config.yaml
n_layer: 12
d_model: 160
n_head: 5
n_kv_head: 5
head_dim: 32
d_mlp: 640
vocab_size: 4096
activation: "gelu"
norm: "layernorm"
norm_place: "pre"
norm_eps: 1e-05
positions: "learned"
qk_norm: true
attn_scale: 0.177
bias: "none"
tie_embeddings: true
parallel_block: false
extras: ["capped logits"]
init: "normal"
init_std_qkv: 0.0381
init_std_o: 0.0
init_std_up: 0.0381
init_std_down: 0.0
optimizer: "adamw"
lr: 0.00352
lr_mult_o: 1.18
beta1: 0.9
beta2: 0.99
lr_head: 0.0107
warmup_steps: 328
schedule: "wsd"
decay_fraction: 0.75
decay_shape: "linear"
final_lr_fraction: 0.0
batch_tokens: 32768
seq_len: 512
doc_mask: true
train_tokens: 174500000
steps: 5326
dataset: "wikipedia_en"
Each number is 200 + 30 x the weight over its row's rms, rounded and kept within 0 to 999. Layers, rows and columns count from 0. The size before them is the row's rms in percent of the matrix's.

# layer 5 attention value, 160x160, rms 0.137, rows 12-21, columns 0-159
073,221,194,201,202,175,214,199,200,191,229,157,240,122,177,201,208,185,220,186,177,230,127,163,219,193,211,201,208,229,146,214,244,188,150,214,164,226,241,261,184,246,190,184,164,222,184,258,172,158,209,190,177,205,147,198,200,163,226,229,194,234,142,185,213,165,186,248,169,153,166,202,201,241,179,229,223,188,270,149,207,201,154,186,179,194,180,217,206,256,183,178,182,133,152,216,214,220,246,232,193,244,203,249,168,187,216,194,207,176,181,184,192,239,195,211,200,201,191,189,215,179,171,169,210,175,295,227,183,233,230,203,173,245,176,181,242,178,180,197,172,214,215,196,189,185,211,207,215,132,156,188,174,264,195,208,188,213,209,185,239
063,209,188,201,220,200,203,216,193,187,176,183,231,148,264,226,198,240,190,145,139,181,185,229,204,196,180,187,219,150,136,147,199,195,202,200,226,240,207,240,207,242,230,220,199,173,229,217,211,211,226,196,200,193,128,175,252,191,159,194,214,190,200,223,225,201,214,238,207,227,156,214,190,91,218,175,209,238,241,237,220,227,122,185,196,241,193,236,203,213,198,176,216,228,72,190,180,196,268,237,208,183,176,193,172,174,187,164,165,183,196,201,194,182,161,165,170,206,176,208,201,219,177,201,188,248,188,193,181,188,196,213,183,174,200,215,197,157,263,201,165,213,205,199,201,165,198,184,186,197,231,260,238,231,172,231,229,196,184,207,182
076,188,197,199,109,196,176,205,207,170,163,223,202,234,214,185,211,166,207,139,252,219,209,205,205,208,139,187,217,188,243,207,204,203,202,168,196,214,184,173,230,120,202,221,178,142,234,221,197,236,250,253,195,236,248,195,194,200,224,180,198,195,169,148,147,190,176,161,181,215,185,214,204,155,194,163,236,258,179,174,191,214,265,228,194,215,206,217,179,176,280,208,191,152,258,198,274,226,211,200,230,228,222,226,170,204,209,196,171,204,167,234,193,196,226,230,160,226,249,191,162,161,247,216,195,194,186,170,216,209,273,224,149,166,193,188,176,238,198,203,185,178,212,197,180,181,224,186,166,241,235,159,212,207,182,183,192,184,227,191,252
055,209,207,192,202,200,160,178,207,237,173,210,223,179,152,187,204,166,238,251,170,190,176,157,147,181,197,198,228,189,266,192,198,238,180,156,214,178,203,172,228,209,174,197,223,211,246,231,168,212,138,261,197,215,241,143,217,200,202,182,217,183,223,171,170,195,202,188,181,175,239,205,165,244,144,213,135,175,197,207,167,201,266,176,222,196,214,185,210,188,186,195,204,277,213,175,171,196,227,161,191,196,221,142,270,222,210,240,203,230,195,206,185,103,226,167,179,255,189,232,209,191,171,206,194,169,164,221,201,182,160,157,244,183,200,235,180,254,174,196,200,214,213,180,165,258,178,230,195,222,193,155,202,137,196,171,212,191,245,217,182
064,271,205,192,187,230,224,191,202,205,188,166,279,140,220,181,174,189,246,227,181,215,173,135,171,194,170,209,206,203,253,233,257,215,194,214,132,186,260,214,244,203,193,213,205,205,233,258,174,170,175,258,192,152,215,226,196,168,217,155,219,248,144,199,192,206,177,136,185,164,223,225,178,190,167,193,142,194,213,202,194,184,254,244,174,183,169,229,208,185,178,203,164,209,245,212,258,200,238,204,247,269,210,177,215,182,216,153,214,166,157,167,206,189,199,201,204,238,206,256,208,210,211,207,227,160,204,215,177,172,197,187,179,164,195,214,193,228,225,190,194,219,172,199,173,231,174,207,177,248,213,188,158,175,168,192,221,198,265,181,172
065,192,149,193,194,180,201,185,198,262,206,224,208,242,179,181,198,255,214,214,194,229,191,226,191,201,230,198,182,170,246,236,205,204,199,189,188,191,227,179,214,164,185,135,220,172,230,177,217,269,164,222,197,247,247,183,186,214,176,189,208,218,94,164,139,183,192,157,234,188,215,200,155,200,176,215,187,228,181,213,201,138,182,221,191,151,200,188,184,178,173,221,217,127,207,165,206,223,205,169,202,198,192,182,306,173,193,192,227,228,206,193,184,224,226,237,147,207,255,196,183,224,205,254,186,190,129,163,234,200,193,172,259,225,206,167,176,244,203,191,219,189,173,207,201,226,208,194,187,203,220,255,198,134,192,225,193,205,147,224,217
061,193,155,219,192,210,154,184,190,161,224,209,205,199,175,176,170,277,205,238,195,193,207,176,212,218,186,210,251,224,185,203,224,221,186,229,214,203,153,191,203,206,202,209,221,186,205,171,198,234,260,193,198,200,199,200,182,220,201,188,187,175,160,186,177,202,250,256,168,196,183,246,245,234,185,238,217,113,220,139,185,204,276,220,185,187,261,196,231,200,195,147,188,134,161,230,182,167,285,211,224,211,198,183,244,209,220,222,196,228,208,177,205,180,203,180,168,197,201,160,179,204,180,245,214,183,148,197,201,179,202,303,241,169,213,248,255,217,207,194,196,194,170,200,223,130,206,216,133,224,164,174,202,190,239,195,184,220,211,226,212
066,225,236,204,194,224,208,212,194,211,204,175,265,201,183,194,182,150,208,206,211,196,159,180,193,191,181,177,154,223,205,236,214,217,202,241,128,209,271,214,250,136,182,208,200,184,175,197,181,191,157,250,204,185,230,241,165,192,208,189,216,245,144,218,200,192,194,163,210,153,237,187,181,188,205,181,170,217,192,182,152,153,229,265,167,180,165,220,190,180,175,211,195,186,319,201,273,226,141,181,237,264,199,208,205,179,177,163,198,168,199,197,179,227,208,238,251,211,229,238,238,223,221,256,169,164,216,207,195,168,191,142,170,182,203,207,183,202,263,194,209,225,180,221,204,214,178,207,208,221,223,235,170,203,162,203,189,240,217,188,185
063,222,195,206,196,191,213,206,206,225,203,218,210,200,154,209,192,195,216,214,204,208,210,164,208,196,190,188,169,213,288,184,170,235,188,239,152,201,221,239,245,151,199,223,213,215,250,204,246,203,160,203,188,185,225,242,227,218,183,202,206,194,223,245,172,191,190,142,177,195,207,193,192,203,224,214,180,188,117,220,201,210,229,175,172,182,176,192,225,155,165,184,185,280,306,200,238,223,154,169,233,220,190,222,213,189,188,153,237,168,201,203,199,223,204,215,189,231,238,223,208,188,241,186,207,203,200,210,192,186,164,151,215,125,209,200,157,227,215,213,237,227,208,206,177,215,198,213,205,248,180,144,164,99,164,211,201,191,286,235,233
072,216,203,189,263,189,218,180,201,207,225,219,159,160,200,225,207,198,186,236,139,219,187,214,228,166,234,197,178,230,136,202,196,205,163,219,192,205,233,231,129,259,204,195,200,268,190,164,185,128,156,151,199,210,136,189,197,193,237,246,201,208,182,193,230,189,187,205,210,168,226,158,188,240,210,231,162,156,219,221,211,225,170,207,196,221,158,170,238,258,175,210,210,141,186,195,156,217,215,188,145,195,172,183,200,176,200,207,227,172,218,186,180,239,166,192,213,194,188,234,245,207,148,196,199,165,247,221,208,225,171,97,192,249,161,201,206,185,204,216,215,230,223,208,230,219,163,233,196,111,160,214,215,183,194,188,207,202,168,207,185
# layer 5 attention output (transposed), 160x160, rms 0.138, rows 12-21, columns 0-159
059,203,193,188,190,233,191,243,209,151,194,213,138,185,242,166,197,198,205,194,186,199,235,261,176,196,219,189,236,202,193,211,188,178,249,176,192,137,209,157,239,176,147,226,177,175,182,185,264,245,209,239,225,196,177,182,241,167,163,237,223,215,199,178,163,246,216,217,201,232,192,241,174,187,207,224,194,238,153,171,158,187,225,225,217,224,165,199,199,201,218,197,258,200,256,146,172,225,151,196,200,159,229,233,216,243,164,210,235,248,245,230,139,210,160,225,189,161,181,223,132,193,181,214,216,158,182,191,197,184,185,168,162,165,202,186,139,237,218,174,191,214,217,210,173,233,130,235,189,230,212,203,181,183,170,253,203,205,170,250,229
035,232,224,151,215,217,190,231,213,241,191,229,135,166,170,201,181,193,204,228,187,273,195,214,188,190,204,190,184,240,251,227,188,254,169,188,169,138,204,232,209,193,253,144,142,203,193,170,171,202,179,193,148,211,216,140,181,200,263,211,173,196,182,188,140,205,154,155,217,193,192,188,168,266,211,184,192,269,155,204,168,203,293,165,195,167,195,195,205,235,186,155,243,211,243,197,206,205,189,180,201,223,181,202,212,266,218,212,226,199,191,207,180,245,214,219,197,178,172,197,204,167,237,220,184,162,215,171,240,196,187,193,206,217,186,197,180,237,153,248,190,202,167,228,220,247,185,231,229,217,227,126,197,197,255,199,172,199,192,196,197
046,207,214,239,207,262,200,188,160,229,273,185,223,216,198,204,199,228,180,242,176,144,147,157,190,210,235,207,219,187,152,245,184,224,168,237,179,179,246,208,214,216,192,212,167,212,186,207,204,182,181,217,235,211,213,189,244,172,200,258,194,210,170,173,212,139,210,222,257,137,202,180,220,222,235,194,113,139,220,222,226,220,174,184,207,187,193,195,238,221,128,222,242,215,153,221,189,188,202,209,214,217,157,174,243,191,196,247,200,201,161,117,167,199,177,235,268,150,181,202,242,203,168,212,174,208,188,206,191,181,154,210,244,251,211,224,223,167,198,173,188,157,181,199,188,220,210,195,218,166,193,255,178,214,211,156,180,209,196,173,192
040,192,194,271,229,164,243,206,192,158,110,202,227,281,218,185,206,187,178,198,225,173,186,230,223,222,205,177,149,207,215,136,212,156,225,216,239,289,114,192,200,187,190,227,230,225,198,160,166,237,216,158,183,180,169,264,192,223,165,170,233,197,224,225,244,206,233,186,185,231,172,190,234,170,191,229,226,183,176,190,210,194,97,199,186,202,205,180,198,169,189,204,162,193,180,184,225,226,199,212,229,208,230,185,130,153,188,147,213,169,233,221,232,191,193,197,203,209,236,155,219,229,202,163,249,225,203,213,176,234,235,191,221,183,205,189,205,176,199,203,231,181,207,212,212,189,220,163,241,176,143,209,207,221,197,192,193,198,189,180,209
052,167,185,234,203,199,204,228,187,184,113,216,171,233,171,209,215,228,214,193,224,158,207,257,230,242,200,168,191,212,185,145,221,182,234,199,255,282,109,170,157,202,215,238,199,207,163,166,194,236,199,167,189,213,181,242,183,198,172,176,238,237,232,173,256,212,183,218,195,253,169,209,242,185,191,247,211,208,148,154,205,215,119,193,224,211,189,158,193,218,152,199,193,207,189,192,191,231,231,224,200,175,228,219,133,222,152,180,206,210,232,210,171,189,200,151,173,206,216,178,178,230,183,204,217,220,165,197,169,241,222,187,187,194,253,176,173,205,191,238,211,182,240,220,184,200,231,173,183,207,160,157,224,205,213,188,166,177,144,252,226
039,169,178,240,191,206,227,186,179,227,171,204,230,266,193,210,199,143,175,179,236,163,163,148,212,183,151,178,179,200,183,188,187,186,221,252,237,256,150,215,196,187,201,214,210,211,212,202,180,220,244,139,135,169,158,215,182,203,217,186,189,165,261,216,253,173,213,205,173,145,188,210,227,182,182,166,203,169,193,199,213,217,143,173,180,204,202,223,222,172,236,223,177,196,177,240,202,186,182,251,219,256,204,150,143,189,188,195,156,203,182,199,226,173,184,226,230,253,217,171,272,200,184,154,239,204,164,224,241,228,222,233,246,225,187,219,231,173,207,213,216,203,217,215,209,146,253,159,233,203,194,249,216,245,249,188,220,198,241,150,190
031,154,211,105,222,226,216,195,157,213,230,199,210,214,197,212,207,166,236,155,188,216,182,207,195,160,217,198,113,210,232,203,159,247,207,161,179,201,153,251,227,176,184,202,195,187,180,136,225,229,155,208,291,180,193,168,186,162,224,211,215,178,170,230,213,109,231,197,246,206,239,189,208,213,227,224,223,204,220,245,237,266,178,198,207,218,203,205,209,194,212,203,191,221,211,168,205,231,131,180,193,199,195,221,218,223,189,177,179,217,161,248,160,198,274,189,229,165,185,225,189,185,184,199,190,187,219,148,174,231,227,198,192,181,152,156,139,233,202,195,206,200,222,195,181,245,182,211,240,191,218,242,218,245,187,234,199,198,183,226,220
048,200,202,215,176,168,183,222,196,198,139,227,184,211,170,201,223,244,180,223,231,143,216,224,230,240,190,208,228,188,170,167,245,180,235,221,263,252,123,154,143,219,226,209,214,207,210,188,215,189,210,147,162,217,200,225,196,224,172,186,205,245,260,152,242,243,159,227,184,230,184,212,234,172,166,245,191,162,165,181,222,231,166,191,211,222,196,163,207,191,197,202,189,211,172,217,191,209,274,273,198,170,222,208,142,207,171,202,184,194,190,156,206,208,167,169,151,243,223,193,178,235,202,200,213,229,165,234,188,232,225,232,192,212,275,187,169,160,162,238,217,205,199,210,170,166,221,158,153,172,167,151,230,185,218,173,174,169,195,215,224
039,181,180,234,201,175,211,191,204,203,130,199,219,224,220,200,199,196,214,170,230,168,180,200,238,252,186,200,202,217,217,150,257,123,221,221,277,259,160,142,116,190,229,217,224,214,167,213,178,233,241,182,149,188,186,263,177,202,185,171,220,196,216,160,247,216,196,225,180,237,204,203,242,148,182,208,223,226,181,174,191,140,101,191,222,188,205,178,169,193,192,222,172,181,144,192,184,200,226,200,202,197,217,176,146,188,173,174,189,218,234,223,238,180,175,150,198,236,228,165,189,209,192,211,244,221,179,245,184,258,222,218,233,207,214,182,211,180,215,219,217,195,232,201,228,145,259,194,200,195,189,196,238,238,218,189,204,171,190,215,183
045,188,192,203,170,164,207,257,266,161,188,182,192,200,211,154,187,157,215,190,223,228,241,199,197,198,155,213,260,175,218,186,218,157,239,199,205,181,196,172,237,200,202,207,223,171,208,208,223,235,251,220,154,179,194,188,199,193,148,186,173,201,225,210,194,310,239,190,142,229,192,252,172,171,161,159,278,237,175,176,158,136,190,206,211,215,198,220,155,190,236,202,232,197,243,174,176,197,198,197,236,161,263,202,192,242,178,189,231,233,247,259,225,206,157,176,159,253,204,192,137,188,184,194,189,195,209,204,204,207,234,230,163,182,194,191,172,217,216,190,179,202,212,196,183,169,148,220,196,217,205,197,180,157,179,271,212,190,199,185,234